Part of a small language model's weights: 1.92M parameters, a variant of Muon for these matrices.
Each number is 128 + 32 x the weight over its row's rms, rounded and kept within 0 to 255. Layers, rows and columns count from 0. The size above them is the row's rms in percent of the matrix's.

# layer 6 attention query, 128x96, rms 0.0801, rows 110-127, columns 0-95
size [101 100  96 121  92 115  97 113 114  99 103 114 106 107 102  97 110  98]
[[ 90 169  92 116 139 128  68 113 148 187 101 180 131 181 116  75 111 130  61 174 177 147 152 133 115 105 161 113 134 126  78 156 218 104 127  81 157  88  83  99 185 144 128 136 136 163 107 155 139 163 179 124 121 104 130 173 125 161 103 105 120 120 128 171 154  98 138 124  62 121 120 136 169 143 100 111 110 157 130 143 110 166 149 150  58 146  78 128 113 141 122  64 121 124 107  82]
 [164 160 127 114 119 147  88 130 117 120  79 137 155 150 114  96 132  70 113 135 108  48 155 138 137  94 105 176  97 158  88 108 161 151 153  61 155  95  70 116 114 152 110 129 165 154 129 152 117 132 170  87 160 153 122 137 116 188 125  90 158 122 155 160 188 115  99 122 108  87 114 207  93 117  48 165 133  68 117 144 175 128 106 146 123 175 142 115 129  92 142 107 121 208 140 132]
 [122 136 132 101 110 147 150 158 113 109  97 104 208  97  70 127 152 140 122 113  96 105 123 157 129 121  58 146 109 137  80 139  97 151 146 142 117 159 162 133 218 139 151 150  70 127 124  85 107  92 171 150 153 165  70 166 132 134 116 134  96  91 145  97 161 125 101 188 117 159 162  53 152  82 159 128 102 173 171 123 108 149  99 208 120  81 158 108 127 180 151 106 148 120 109 125]
 [ 71 117 125 128 138 141 112 124 126 175 112 150 117 128 159 106 118  97 162 141  74 160  92 153 157 142 127  81 141 130 148 178 122 120 188 123 134 139  78 152 151 112  94 187 140  84  71 135 130 126 105 198 125 160 100 128 139 105 134  92  79 123 103 110 155 103 155 148 173 121 150 200 116 120 155 231 157  88 136 145 141 128  94 164  93  60  80 165 141  97  61 148  86 114 116 127]
 [126 123 165 123  52 187 144 123 136 108 151 141 150 133 101 123 185 145  83  76 103  88 148  41 125  99 142 139 120  98  96 153 116  96 137 115 150 176  82  96 161 100 146 153 147 124 131  90 158  82 171 150 195 119 124 108 144 163 133 119  96 173 156 152 153  55 162 127 198 131  86  95 176 138 112  84 103  80 134  90 174 139  78  99 109 128 140 108 124 149 128 173 150 123 146 149]
 [127 163 118 119 122 110 113 116  82 144 124 105  96  76 121 111 202 170 154 142 114 134 218  78 104 109 113 132 168 163  62 113 129 111 146 142 111 102 176 132 135  71 156  85 158 127 145 157 170 131 126 107  67 133 129 138 120 183 157 161  95  92 156  79  95 146 107 134 138 125 142  90 149 149  99 229  84 194 135 100 153  90 103 136 129 126 173 172  89 119  97 134 138 115 122 153]
 [145 195 112 113 171 123 154 118 117  85  75 116 115 107 128 148 149 158 125 133  94 101 102 117 117 101 136 158 118 179 118 109  64 211  90 155 121 142 119  62 142 152 117 124 104 136 183 121 104 184 161 133 162  88 190  59 131 112 120 118 117 157  92  96 114  82 167 115  56 132  80  94 150 116 127 164 116 130 148 133 104 166 191 205 133 116 180 131 110 143 140 146 108 147 125  91]
 [139 129 121 149 119 143 127 170 125 152 119 157 123 132  84 156 137 138 153  51 136  84 190 173  98 113  96 100 144  78 148 143 205 127 100 178 136 130 123  96 120 112  99 195 145 138 122 119  69 137  66  75  54 118 185 150 136 113 165 128 127  96 153 155 108 145 110 154  78 139 143 162 115 172  83 148 146  74 113 135  67 102 147 101 152 102 123 104 187 180 100 141  83 136 116 139]
 [111 116 177 119 166 126  91  82 197 120 121  50 132 141 150 139 142  75 132 208 145  89 138 125 169 172  86 176 130  84 119 137 169 105 126  72 125 138 150 144 132 130 119 124 117  97 158 131 128 139 115 137 141 193 168 140 105 131 127 130 196 182 155 163 106 144 151  85 117 154 134 101  88  83 139 127 161 116 124  71 103  69 127  93 119 112 149 116 104 127  96 163 163 106  33 122]
 [128 113 103 113 102 115 133 118 132 114 130 176 123 114  96 106 136 170  80 180 139 123 119 145 181 102 122  74 161  80 149 200 150 170 166 157 101 135  95  82 192 108 115 145 137 164  91 159 146  53 107 169 153 152 128 140  96  54 158 131 176 119 157 175  90 108 116 132 121 139 109  97 136 140 149 145 159 130 151 132  94 121  50 172 131 105 128 119 149 130  83  49 112 196 105 126]
 [178 106 139 136 154 118  93  97 151 104 101 176 185 143 176 150 120 190 155 135 133  81 147 113 120 103  87 147 142 169  96 145 109 174 124  85 111  93 136 108 169 112  99 142 119  84  95 144  48 104 136 135  83 143 124  99  93 149 123 129  93 127 139 202 143 165  44  99 124 122 111 226 129 144 140  92 164 180 117 148 131 193 144 141 117 127 130 111 110 100 175 156 134 108  85 118]
 [104 163 130 131 134 129  82 145 120 199 167 149 132 157 154 102 136 137  71 110 117 113 168 155 110 204  55 113  78 133 131  84 129 129 144 112 169 156 138 143 140 142 173 108 123 143 119  90 215  91 156  71 115 119 129  96 130 150 123 125 131  89 128 160 117 135 143 114 162  54 124 161 136 105  60 136  56  88  92 138 151  74 153 125 168 139  82 153 132 158  92 133 123 153 161 179]
 [134 141 161 165 163 150 113 128  90 136 197  55 138 198 165 123 125 134 110 141  73 112 132  81 106 150  53  99  94 146 151 138 113 162 113 140 120 150 112 116  72 155 117  78  55 102  84 145  91 114 143  81 144 113 109 131 105 126 118 146 122 132 145 148  84 112 174 166 133 136 130  97 114 104 168  82 113 102 134 135 115 115 206  92  91 181 142 129 106 130 212 160  90 110 148 165]
 [155 127 113  70 117 155 120 126  87 171 101 111 141 108 117 106 124 164 143  94  89  80 136 154 162  73 148 141 137 103 116 163 156  47 110 129 127 186 173 112 152 147 185  75 116 105 154 140 103 151 165  99 112 127  97 122 183 144 116  87  81 176  99 156 134 167 123 132 102 175 140 178 121 107 165 106 131 118 131 143 101 148  69 174 163 168 118  78 116 114  80 205 170 164 115  85]
 [129 107 206 113 165 144 169 135 118  66  90 142 137 118 138 187 112 155 131 118 114 107 121 153 120 136 182 124  42  77 162 133 145 140 129 128 118 216 161  90 174 160 121 157 126 133  99 133 164 145 123 141 101 157 126  93 175 130 136 138  99 184 175  86 152 140  75  91  94  94 119 171 144 104  84 165  99 158 105  80  79 171  99 159 107 170 123 124 137 107  93 151  85  92 118 120]
 [164 119  76 126 148 123  73 125 149 166 124 125 158 144 164 118 134 120 154  94 162  73 137 148 143 192 137 138 154  64 129 105 136 115 113 126 136 101 107 115 180 194 108 163 118  85 163 156 149 176 120 132 143 180 146  74 181 112 104  67 174 160 114 188 101  79 113 101 114 102 137 120 133 106 129  75  88 104 110 169 121 118 191 158 110 137 204 109 112  96 117 102  76 130 155  79]
 [147 179 103 126 210  98 154 149  72 163 159 103 167 157  80 108 106 152 178 108 127 157  93 134 117  92 135 104  69 151 150 131 149 117  54 117 156 107 121 134 112 152  55 115 167 138 140 154 128 116 104  75  98 120  87  80 117 181  78 159 160 170  96 121 120  85 165 174 148 149 147 144 124 142 193 168 135 129  82 117 147 144 118  95 181 159 122  81 113 165 150  96 145 152 142 114]
 [115 106 123 113 162 108  79  95 130 135 107 133 103 120 147  80 183 206 121 137  81 132 142 123 187 114  50 122  95 112 208 147 157 199 116 116 138 120 120 106 154  73 111  92 103 131 109 148 155 129  53 110 132 139 186 116 116  83 163 121  96 217 171 152 134  97 160 119 112 135 137 131 126 161  61 152 107 130 128 102 144 155 139 125  92 129 111 111 106 145 118  67 171 119 132 157]]
# layer 6 attention key, 128x96, rms 0.0841, rows 110-127, columns 0-95
size [ 99 108 132 111 102 119  88 105 105 102  99 106  97 101 102  95 102  90]
[[191 139 187 139  72 180 107 131 183  94  80 161 139 130 108 106 174 127 120 164 104  87 107 169 153 135 168  75  84 125 172 155 132 148 176 162 124 117  96  92  92 122  94 122 112 138 219 143 134 103 102  79 180  74 151 151 105 122  85 120 102  95 140 141 140  85 112 152 123 182  84 169  91  99 154 131  65 112 138  88 152  97 158 128 138  90 139 122 140 130 136 127 151 110 165 104]
 [137  85 121 138 105 120 180 145 139 184 117 150 124 103 136 121 138 114 112 172 126 126  96 144 188  79 142 117 143 148 158 141 131 133 174 105 112 103 136 108 156 100 183 141 112 137 164 161 136 139 128 147 137 111 142 104 175 148 113 161 129 127 143  92 124 139 100 135  41  99 117  64 123 106 197 138  68 182 149 194  61 108 128 108 116  84 101 106  77 213  71 152 200 116 122 126]
 [115  64  95 151 100 135 117 147 118  94 129 112 119 140  99 153 124  75 165 141 122 155 135 178 135 116 229 111 192 145 137  90 104 155 149 119 155  95 164  80 212 112 178 148 136 132  82 189 134 150 162 182  90 105 125  89 153 145 137  71 144 174 118 114  91 138  57 125  94  77 123  98 110 168 125 157 159 140 126 131 134 139 153 115  79 104 118 139 133 141  81 145 121 127  72 119]
 [115 152 144 144 175 183 144 122 201 130 126  47 130 116 208 140 116 109 111 128 185 118 103 133 106 156 140 160 127  85 128 174 193 154  48  75 136 119 117  98  91 156 111 133 126 152 122  99 127 166 125  99 116  96 149 109  72 120  96 143 142 126  67 137 145 125 144 151 104 206 182 143 100  95  97  84 134  99 128 140 144 153 162 147 113  80  98 157 115 161 178  93 141  95 121 142]
 [ 86 130 150 139  92 200 102 115  90 189 114 166 155 170 127 105 127 156 100 146 105 153 105  87 160 133  95 124 129 111 136 110 143 166 126  75 154  91  99 122  86 170  76 133 119 113 195  59 117 134 109  94 151 121 155 121 111 140 157 151  95 198 113 172 148  85 120 131 131 116 107 243 128  85 160 142 107  96 114 129 122 176 104 192 164 117 131 149 107 112 136 128 122 156 101  78]
 [165 163 109 144 137 141  82 130 113 128 179 153 146 174 158 132 107  89 128  91  80 146 100  80 128  97 126 172  94 105  94 137 123  96 157 147  58 192 126  99 106 150 123  99 129  94 104  80 124  76 139 108 194 156 175 167  60 165 165 125 115  93 160 168 104 125 117  91 149 142 116 209 127 102 150  90 137 118 106 166 149 165 150 135  98 165  81  86  97 179 174 155 131 149 121 141]
 [105 109  96 124  94 106  96 144 108 135  99  95 176 136  67 109 181 117 128 125 177 120 159 120 120  85 164  62 128 171 109  95 189 103 150 113 102 108 123 132 149 120 138 118  76 153 185 153 161  72 116 150  92 109 114 121  47 138 122 141 104 112  83 196 125 186 160 112  98  81 167 138 172 178 110 135  96 129 115 156 124 192 145 160 104 142 138  67 104 118 135 161 122 148 184 156]
 [117 115 149  89 143 111 126 113  89  98 175 173 139  79  86 124 117 104 152 126  96 113 135 146 129 123 111 167 143  82 127 148  91 177  73 157 126  59 107 134 129 151 176  95 123 141 171 128 120 123  98  80 127 104 167 167 136 128 155 131 162  74 134  76 159 207 137 120 161 139 130  70  74 119 122 151  49 224 113 141 137 142 140 162 114 119 146 126 150 154 176 102 113 135 165 193]
 [140  95 175  96  97  67  86  86 137 121 112 167  93 184 153 203 159 112 176 144  74  84  80  75 143 133 150 152 154 121 105 152 106  72 118 108  98 182 134 171 151 113 117 137 110 115  97 152  70 156 104 121 150 149  61 126 120 140  90 166 173 134 174 121 111 171 131 159 114 125 174 140  91 134  82 164 142 160 147 127 150  75 117 149 163 169 110 124 146 113 130  91 150 168 120  76]
 [142 110 195 178 104 145 166  54 166 112 153 119  98 130 199 137 165  74 116 158 147 122  85  64  88 201 124 131 167  87 130  76 133 182  83  85 123  89 137 129 121 141 110 132 162 161 168 116 147 113  84  96 121 107 133 137 128 107 127 107  93  63 136 122 154 146  98 161 166 127 137 116 149 109 179 123 100 100 193 151 132 161 129  98 183 131 120 129 138  93 125 151  77 125  87 158]
 [132 105  34 140 127  98 160 146 144 183 142 126 119 107 119  76 116 117  94 174  80  80 116 130 150 139 133 144 133 104 125 134  89 123 135 131 147 141 164  95 147 170 148 210 186 153  91 143 139 163 115 152 131 153 130 181 117 126 134 127 167  85 155 102 101 152 120 131 115  52  99  83 106 103 160 160 118 101 163  42 190 138 172 153 134 119 126  81 117 164  80  90 167 101 157 152]
 [110 137 134 124 116 128 128 129 155 118  90 121 156 138 164 148  57 134 180 149 100 130 161 151 124 143  97 122 107 118 147 156 140 131 196 116 160 141 115 112 161 160 171  63 155 146 108 117 101  94 101 139 146 161 190 109 183 133  89 100  77 108 116 107 129  99  93  70 123 165  85 104 123 193 164 132  86 160  64 169  75 106 163 105 178 143  87 153 112 206  74 113 135  80 149 139]
 [107 122  38 137 161 104 107 134 131 127  86 123 134 152  95 170 157 142 175 121 125 158 171 163  97 144 127 123 122 176  93 154 102 117 142 126 132 132 157 164 186 141 148 122 123  83 111 189  85  98 110  82  93 144 101 120 186  50 111  89 165 152 167 108 122 116 111 123 114 108  81 169 186 160 160 151 164 143  76  89 142 132 150 149  89 154 151  91 101 146 113  78 199 159  86 138]
 [126 159 128 100 128 151  78 149 130 125 187 161 132 134 145 146 161  93  74 168  71 137 105 143 193 110 123 175 129 101  74 179 149 116  93  92 143 108 102 163 165  93 120 153 163  65 144 129 147 113 100 173 110 119 170 154  92 186 120 151 102 176 149 128 115 136 128  92  88  63 131 136 143 138 138 140 134  94  95 146 170 117  85  93 117  79  56 186 104 115 179 120  94 132 184 134]
 [ 63  72 145 166 185 114  78 109  96 136  94 105  85 133 136 138 163 105 125 153 163  85  92 164 153 111 151 146  94  68  80 140 142 140 151  76 184 109 120 101 100 132  87 146 108 145 171  82 185  82  93 164 150 115 146 116 108  85 131 141 207 150  75 131 132 183 195  73 141  99 122 166 153 159 121 142 104 120 119 138 127  86 142 157 143 118 153 127 145 117 141 149 122 117 191 140]
 [140  99 126  79  92 104 155 112 111 100 136  96 151  64 122  83 152 133 166 173 103 127 131 124 154 140 119  93 105 106  74 143 162 176 110  90 152 150 113 204 153 100 135 122 177 113 176 129  85 109 162 175 148 139 148 168 146  85  59 170 126 113 152 124 149 164 121 107 133 127 155 127  97 147 137 153 126 177 168  86 130 165 129 135 133 117 141 128  95 100 167 134 172  64 133  11]
 [155 148 112 135 136 114 118 162 141 146 156  92 190  64 116 115 118  84 104 160 155 129 127 189  88 136 131 131 135 125 126 117 123  90 107 215 138 107 172 176 142  96 174 110 179 131 123 132 176 109 183 137 104 108  80 138 148 105 136 133 126 158 115  44  69 128  65 113 127 147 139 130 153 157 119 187 145 118 143 157  81 116  53 157 104 141 127 128  95  38  98 130 138 138 146 151]
 [157  97 148 115 169 112 120  86 124 151 129 112 128 211 181 187 135 128 103  84 116  94 142 129 158 131 113 116 111  37 122 109 123 102 140  83 139 151 195  83 131 168 170 102 110 158 146 175 148  62  54 162  90 103 138 167 137  71  87 101 100 103 151 164  90 111  99 183  88 162 147 134 155 132 106 150 109 137 132 132 119 156 122 159 153 120  87 107 181 152 103 148 162 133 137 153]]
# layer 6 attention value, 128x96, rms 0.0921, rows 64-81, columns 0-95
size [ 99  97 113 103  89  79  94  85 112  97  90  85 107  89  91 105  92 106]
[[137 142 120 169 142 100  93 132 114 187 125 124 127 117 108 106 127 127 119 132  87  87  78  34 149 178  84 122 129 105 117 153 117  42  91 103 117 132 135 130 147  57 164 147 165 171 120 106 221 127 105 154 119 142 105 161 147 115  86 125 138 210 104  96 180 157 104 143 111  97 115  99 168  96 140 142 113 107 139 132 151 123 123 117  97 191 139 174 124 133 164 136 162 121 191 155]
 [173  97  92 153 111 146 154 121 125 168 140 128 118 125 120  42 137 187  59 112 137 118  97 160 159 167 104 139 145 143 172 150  73  65 162 152 126 110 103 114  81 118 126 138 158 164  89 130 139 124  85 115 120 102 166 129 231 134 172 153 114 175 126 143 107 170 139 173 152  58  99 100  97 126 139 137 128 117 137 107  96 145  50 117 148 153 134 160 118  89 150  86 138 152  81 137]
 [113 155 131  74 104  95 117 111 136 153 168 187 150 169  99  94 117 134 138 110 173 127 129 157 173 194 130  67  84 136 156 111 140 164 173  57 112 124 103 148  95 115 113 145 138  87 183 159  61 108 112 162 106  72 119  73 162 110 135 144 155 134 192 161 171  79 107 176 135 145  90 104 106 150 133  96  88 110 153 142 150 175 103 103 167 126 134 158 132 131 141  79  81 111  80 133]
 [164 104 136 191 155 143 157  50 130  88  92 111 138 148 118 100 100 170 151 108 108 140 116 156 129 145 106 111 104  93 138 165  85 171 154  75  95 143  59 168 204 142 151  99 146 166 162  76 148 101 143 136 131  94 180 176  83 136 113 130 125  87 122  92 146 168 160  96 139 168 141 145 107  92 140 118  92 112 184  65 155 134 102 183  97 169 112  98 148 147 120 116 173 113 140 160]
 [101 103 118 155  50 156 103 152 165 105 135 145 160 171 173  98 127 115  97 163 117 184 149  92 160 160 198 111 122 146 122 109 127 176  86  70 177 137 104 134 115 108 110 159 115 133 151 159  82 107 105 122 148 146 177  85 123 175 120 148 130  81 155 121 113 131  68 184 126 146 130 101 155 119 105 146 140 126 147 188 138  79 113  63  34 114 112 120 113 160 135  91 106 150  86  88]
 [137 101  92 146 135 134 139  69 144 135  96 166 109  98  89  66 180 179 140 148  85 137 122  97 119 118 133 172 123 199 144  83  56 108 119 127 155 143 138 198 121 138 116 139 122  84 169 158  94  89 157 145  93 131 166 130 122 153 117 118 130  69 110 136 126 124 143 122  78 146  84 152 125 111 141 148 168 112 107 150 128 169 191 120 113  86 135 163  86 168  83 196  54 121  81 159]
 [141 152 101 127 115 175 111 174 178 134 194 125 147 140 156 111 142 113 114 150 158 151 131 129 164  93 137 104 122 152 116 117 145 101  91 116 173  95 110 126 166  82 118 103 145 122 104 138  84 113 115 124 129 106  96 140 150  99 118 107 142 123  97 112 150 154 126 162 119  93 130 131  77 133 131 143 152  25  84 106 154 141 148  23 110 203 128 201 172 158 126  81  76 193 112 177]
 [135 151  90 140 159 108 131 168 112 135  99 148 130 172 128 149 130 143 149 158 163  91 126 116 122 173 141 157 156 120 110 107 104  58 142 175 138 113 144  58 113 122 114 129 152 126 131 107 123 200 141 116 190 167  43 166 148 102 124 106  96 142 118 152  92 114 156 129 186 120 164 112  96  80 152 169 105 192 101 112  84  84 126 104 142  91  84  62 114 107 115 205 182 124  81 119]
 [122 155 169 128 134 109 152 112 119 141 151  50 158 128 145  62  80 124 153 130 148 103 192  48 152 125 145 136 110 136 168 116 172 150 116 148 169 137 138 113 126 141 142  65 177 125  66 145 178 131 147 125 159  70 112  90 169 101 181 160 134  97 124  75 156 195  85  96 176 125 121 159 126 173 107 113  98 121 113 116 167 146 108 126  65 136 144 122 114  93 171 103 103 161  85 129]
 [139  74 107 101  95  94  97  80  93 111 114 193 105 130 106 159 115 105 111 127 116 175 179 181 139 114 174 141  96 167  69 130 159 104 150 101  69 170  90 207 125 166 139 116 131 123 129 158 177  96 156 104  43 146 155 139  98 110 160 133 107  97 145 150 159 119 127 139  64 149 122 122 155 128 113 140  90  86 112  93 177 148  96 125 159 131 108 194 156 146 111 165 122 162 111  83]
 [114 136 119 126 168 140 124 108 131  82 207 168 137  86  45 125 138 151 169 136 160  72 100 165  81  73 155 120 118 141  99 106 126 174  96  75 130 162 144  93 181 135 180 142 171 142 170 108 113 162 132  90 100 145 136 120 110 131 161 148 102 145 149 172 148  97 136 159 179 146  76  86 101  89 195  86 163 105 159 156  81 113 131 111 119 102 133  86 174 134 167 156  90 122 128 129]
 [130 163 122  83 213  98 125 120  84 139 122  67 183 130  61 133  98 108 158 103 101 112 179  88 148 130 128 143 108 162 121 117 157 135  93 125 125 105 144 115 122 137 146 101 206 100 198  97 151 125 128 193 141 126  57  96 148  84 145 140 138 182 116 170 161 131  82 146 148  84  98 117 160  81 136 102 153 134 150 148 194 119 100 104  94  54 125 130 126 141 149 127 123 117  94 154]
 [135 114 143 156 181 124 112 129 139 179  81 115  90 154  94 129 136 150  96 125  63 172  83 193 126 122 110 148 117 107 116 138 105 132  81 119 122 141 133 140 145 171 139 152  99 113  66 131 178 113 170 132 161 109 126 114 136 170 143 186  25 128 142 200 104 172 137 123 114  81 104 156 117  86 162 136 206 137 131 150  67 117  88 110  78  87 132 112 122 116  91 114 183 116 129 123]
 [ 77 170 161  92 111 127 103 136  91 125 126 152 122 122 126  93 157 113 171 148 130  94 114 132 150 113 129 126 164  70 188 154  96 168 180 160 153 155 113 143 107  99 142  89 158 125  86 110 129  70 117 138  72  70 104 127 119 172 157 159 153 108 126  60 165 136 145 118 124 116  65 144  86 150 131 159 138 134 164 125 114 196 121 129 162 207 148 159 151  87  92 112 135  90  59 193]
 [148  76  83 161  77 138 144 142 105 213 156 164 123 148 124 149 132 142  78 143 126 186  93 178 126 139 122 150  55 121 135 157 179  64 135 133 139 133  99 182 102 152 138  53 138 119 173 152 126 155 112 143 139  63 105 157 128 122 140 148 148 139  73 150 149 110  97 101 125 185 141 136 157 155 133  47 117 136 104 111 104 120 114  84 112 156 124 159 112 103  78 125 168 108  96 182]
 [127  96 104 112 138 121  87  78 117  95 113  87 128 165 173 158  52 130  85 127 138  89 139  77 153 118 166 125  98 191 150  80 132 132 109 143  75 148 127 120  94 148 129 124  86 111 164 160 122 237 124 118 102  81 210 125 155 142 157 157 135  88 109  73 119 104 111 122 114 141  78 113 101 123 124 121 128 138 166 156 132 169  86 148 107 130 133 193 187 158 163 119 170 155 122 126]
 [130 150 148 104 110 139 126 113  93 178  85  79 113 157 142  77 119 137 129 102  92 113 141 120 112 134 135 150 171 130  85 148 205  80 114 101 197 165 108  94 120 140 144  84 149  96 116 132 113 166  41 150 132 129  65 194 157 125  87  97 103 188 127 140 145 135  91 126 127  61 149 157 135 184  91 183 154 179 156  70 115 106 135 119 113 123 158 133 100 121 128 174 165 110 155 121]
 [137 144 124 158 122  93 199 116  57 119 152 151 124 167  92 134 100  51 159  69  83 187 183 105 202 115 175 146 150 113 137 122  89 158 101 132 124 217 130 152  85 123 112 108 124 182 153  79 163  95 100 165 161 116 101 120 140 134 116 102 123  92 119 167 106 111 138 125 153 102 104 119 101 116 145 154 160  97 174 198 135 155 131 168 103 131 107 135  86 104 145 103 153 144 122 122]]
# layer 6 attention output (transposed), 128x96, rms 0.0739, rows 64-81, columns 0-95
size [ 99 102 115 103  93  83 101  87 114 101  95  88 110  92  95 101  98 107]
[[ 89 101 100 137 120 137 144 176 163 145 146 122 122 115 206 140 116 122 112 100 134 155  96 138 130 174 104 127  80 150 115 141 122 175 108  92  49 123 152  90 180 150 135 160 214 201 100 126 128 138 157 135 156 125 152 127 129 107 149 149 121 100  20 148 107  58 117 126 160 131 107 107 174  80 150 152 114 133 109 122 101 121  90 183 120 141 129 195 130  92 153 137  97 122  85 137]
 [144  71 125  72  93 161 142 148 157 170 125  62 130 134 200 141  88 148 168  91 109 137 104 102 200 115 128 148  90 192 122 134 130 166  82 129 149 139 117 161 120 163 107 158  72 123 135 129 103 177 126 165 132  79  86 126 132  82  98 120 135 100  99 188 125 155  91  80  75 165 118 120 144 154 151 164 111  73 165 113 141 143 122 129  81  89 141 178 134  82 182 146 133 117 152  97]
 [128 162 155 157 137 142 168 108 197 131 143 132 127 210 132 102  94 113 191 104 172 116 165 108 150 101 124  76 126 147 161 151 130 101  87 128 130 183 113 135 107 151 119 100  25 141 112 144 131 118 182 105 137 123 129 158 130  76  97 208 154 100 141 133 120 109 171  66 174 130  59 135 125 180 100 102 129 125 135  53 122 141 174 117 107 123  77 136 139 140 123 131 111 100 132 109]
 [138 149 107 171 116 144 146 113 150 138 148  92  65 132 121 117 116 100 101 160  70 144 111 181 178 189 169 144 132  45  93 117 179 159  87  93  79 134 134 167 151 144  95 121 107  76  78 147 141  96 169 153 159 170 112 118 125 133 151 114 148 157 126 161 165 117 120 171 129 138  78 132 117  75 179 179 128 135 107  92 155 117 108 172  92 123 100 117 139  67 130 102 214 132 140 101]
 [152 135 179  88 113  98 169 169 154 100 129 131 151 177  95 151 194 144 135  91 127  82 215  82 118 133 209 119 142 100 171  65 106 126  91 167 163 142 161 116  79 118  75  84 124 143 119  77  99 111 110 153 110 108 154 122 144 118 114 130 115 113 179 152 172 115 136  99 156 128  97 137  97 147 140 174 150 121 104 120 155 115 124 140 120 107  61 115 198 118  88 143  68 137  90 132]
 [136 151 147  88 108  76 175 155 103 131 151  59 168 139  62 127 103 113 121 109 129 157  58 140  94  96 131 116 161 176 123 165 128 130 113 133 182 147 160 128 158  93 130 117 112  74  97 123 108 139 151 129 110 174 149 160 138 126  96 132  88 192 169 159 105  95 124 125  64  82 178 117 146 119 164  76 181 140 173 110 137 121 109 141 109 111 127 169 191  89  87 178 102 175  80 133]
 [177  63  86 136 103 135 150 174 182 144 125 122 102 120 126 134 109 197 130 100  95 154 140  77 107 143 144  77 158 160 113  93 144  87 101 175 134 101 155  74 116 144 111 116 113 187 151  76 120 143 108 104 219 170 155 166 129 142  88 152 131 102 122 143  88 114 155 117 112 154 133 133 130 135 185 110 109 170 106 120 137 145 185 133 146 139 114  45 108  94 131 173  75  95  93  90]
 [142 142  83 132 105 160  91  77  71 131 183 164 131 151 176 191 149 132 113  77 200  92 113 171 118  95  72 113  83 129 115 143  92 170 181 117 134 118 131  96 159  80 166 153 128 112 176 160 167 168 126 139 142 104  60 115 115 129  76  54 131 104 113 138 104 163 116 143 159 116 162 115 136  85 100 133 162 184 135 166 125 135 114 114 194  93 137 104 126 109 159 162 121 122 144 146]
 [158  14 160 129 136 157 123 118 154 140  58 103 125 136 129  91 118 125 134 180 115  58 178 112 144 153 137 133  93 123 168  97 131 113 170  87 179 126 117 109 141 149 170 136 150 129 132  59 110 162 179 191  94 133 119  92 107 125 184 134 175  72 161 185 107 118 151 113 105 122 109 124 113 100 128 133 149 107 170 122 120 132 141 168  82 135 131  87 165 105 166 115 160  95  72 150]
 [127 133 142 122 174 114 165 104  79 111  93 127 150  86 124  80 137  91 133 143  79 130 113 106 151 116  71 111 139 155  88 145 130 122  97 162 164 178  91 150 152 128 100  73  87 123  78 101 164  76 123 113 159 139 167 158 105 119  81 142 142 230 157 111 182 130 100 145 112 156  83 117 173 199 150 132 128 133 102 102 140 193 147 214  94 117 123 144 141 167  95 106 127 151 115 137]
 [110 147 159 153 141 136  96 130 135 114 141 109 129 203 134  99  82 137  87 101 103 124 162 156 138 131 159 102 145 104 144 118 105 121 150  92 147  92  93 156  58 136 113 143  99 116 174 163 168  44 115 150 139 135 144  93 167  88 161 105 126 191 123  93 125 134 119 132 150 119  58 101 162 141 207  89 156 180 139  99 131  95 165  77 215 159 143 158 127 124  79 160 111 101 100 102]
 [ 91  91 132 177 165 126 135 126 118 117 118 128 162 198 140 106 113 114 114 171 155  77 147 185 120 114  98  73 112 106 149 119 169 118 193 127 116 176  88 100 129  88 137 126 131 143 119 185 100 168 178 123 103 139 178  78 131 155 111 113 174 132  62 174  97 115 162 151 150  99 116  59 154 118  87 126 127  86 184  98  94 120 143 146 164 106 151 119 173 113 147 145  73  77  82 163]
 [128 139 116  92 150 113 118 119 122 122 182 104 151  99 150 147  59 103 111 124  70 155 137 133  95 146 136 199 153 111  98  81 121 152 120  94 139 145 138 180  78 109  67 127 117  84 111 184 101 142  64 161  80 144 152 126 141  83 148  83 159 112 131 180 105 162 177 114 120 115 214 107 145 149 103 147 105 130 179 123 112 175 108 183 176  81 188 138 108 135 109  96 104 117 150 117]
 [186 113 118  76  98 160  99  95 137 169  92 123  91 142 123  80 114 137 161 135  86 167 130 108  74 152 166 135  64 123 116 157 144 107 117  89 106  85 130 131 170 189 137  98  74 134 108 195 125 136 182  98  76 193 119 140  76 100 175 213 140 136 125 109  98  98  86 110 108 116  89 172 158 135 150 129 152 112 129  68 145 137 144 150 112 150 158 111 120 116 153 153 143 149 165  83]
 [180 152 176 162 113 159 149  84 134 130 116 162  85 106 178 155  45 156 199 126 119  93  92 113 148 106  93 123 170 158  99 152 127 159 129 152 138 151 149 109 179  92 132  74 114  96 128 126  86 160 103  92 179 160 155 134  95 119 129 130 179  58 166 119 167 132 144 129 111 165  98  86  95 112 100 161  75 141 168  82 126 176  66 118 123 129 115 148  87  96  96 152 108 168 123 121]
 [104 136 146 169 148  76 126 127  86 115 131 164 128 185 140 109 168  98 188  96  95  79 160 112 149 134 101 123 160 168 103  95 148 148 133 144 152 119  79 180 119 186 104 168 162 166  96 110  98 143 151 165 163 139 141 111 105 111  74 128 100 130 166  53 137 138 131 124  42 129  63 146  87 106  95 170 139  84 157 149 123 120 166 137  57 175 161 104 167 145 117 116 156 120 107 157]
 [124 123 125 103  72 137  93 106 149 196 150 141  90 113  90 157  53 113 127 143 177 137 189 113 162 159  89 109 111 186 118 160 133 150 153 144 109 127 142 122 147  78 162 136 179 165 134 180 133 165 104 133 139  89 112  92 113 180 130 136 109 115 120 168 102 111 115 153 114 178  97 150 158 106  98 136 100 137 124 156  87 125  73 106 130  98 176 103 124 109 169  73  35 128 129 205]
 [ 60 132 146 173 115 142 148  97 133 141  76 105 137 143 122 177 187 127 132 155  66 136  70 103 179 182 159 149  87 120 162 126 140 134  99 121 140 114 132 124 111 113 120  71  72 134  73 153 115 130 144 120  58 156 154  93 109 131 137 153 148 125  91 164 170 161 122 123 144 127 137 171 135 132  97 135 178 115 153 162 105  52  93 188 143 114 156  62 146 189 124 182 122 139  95 170]]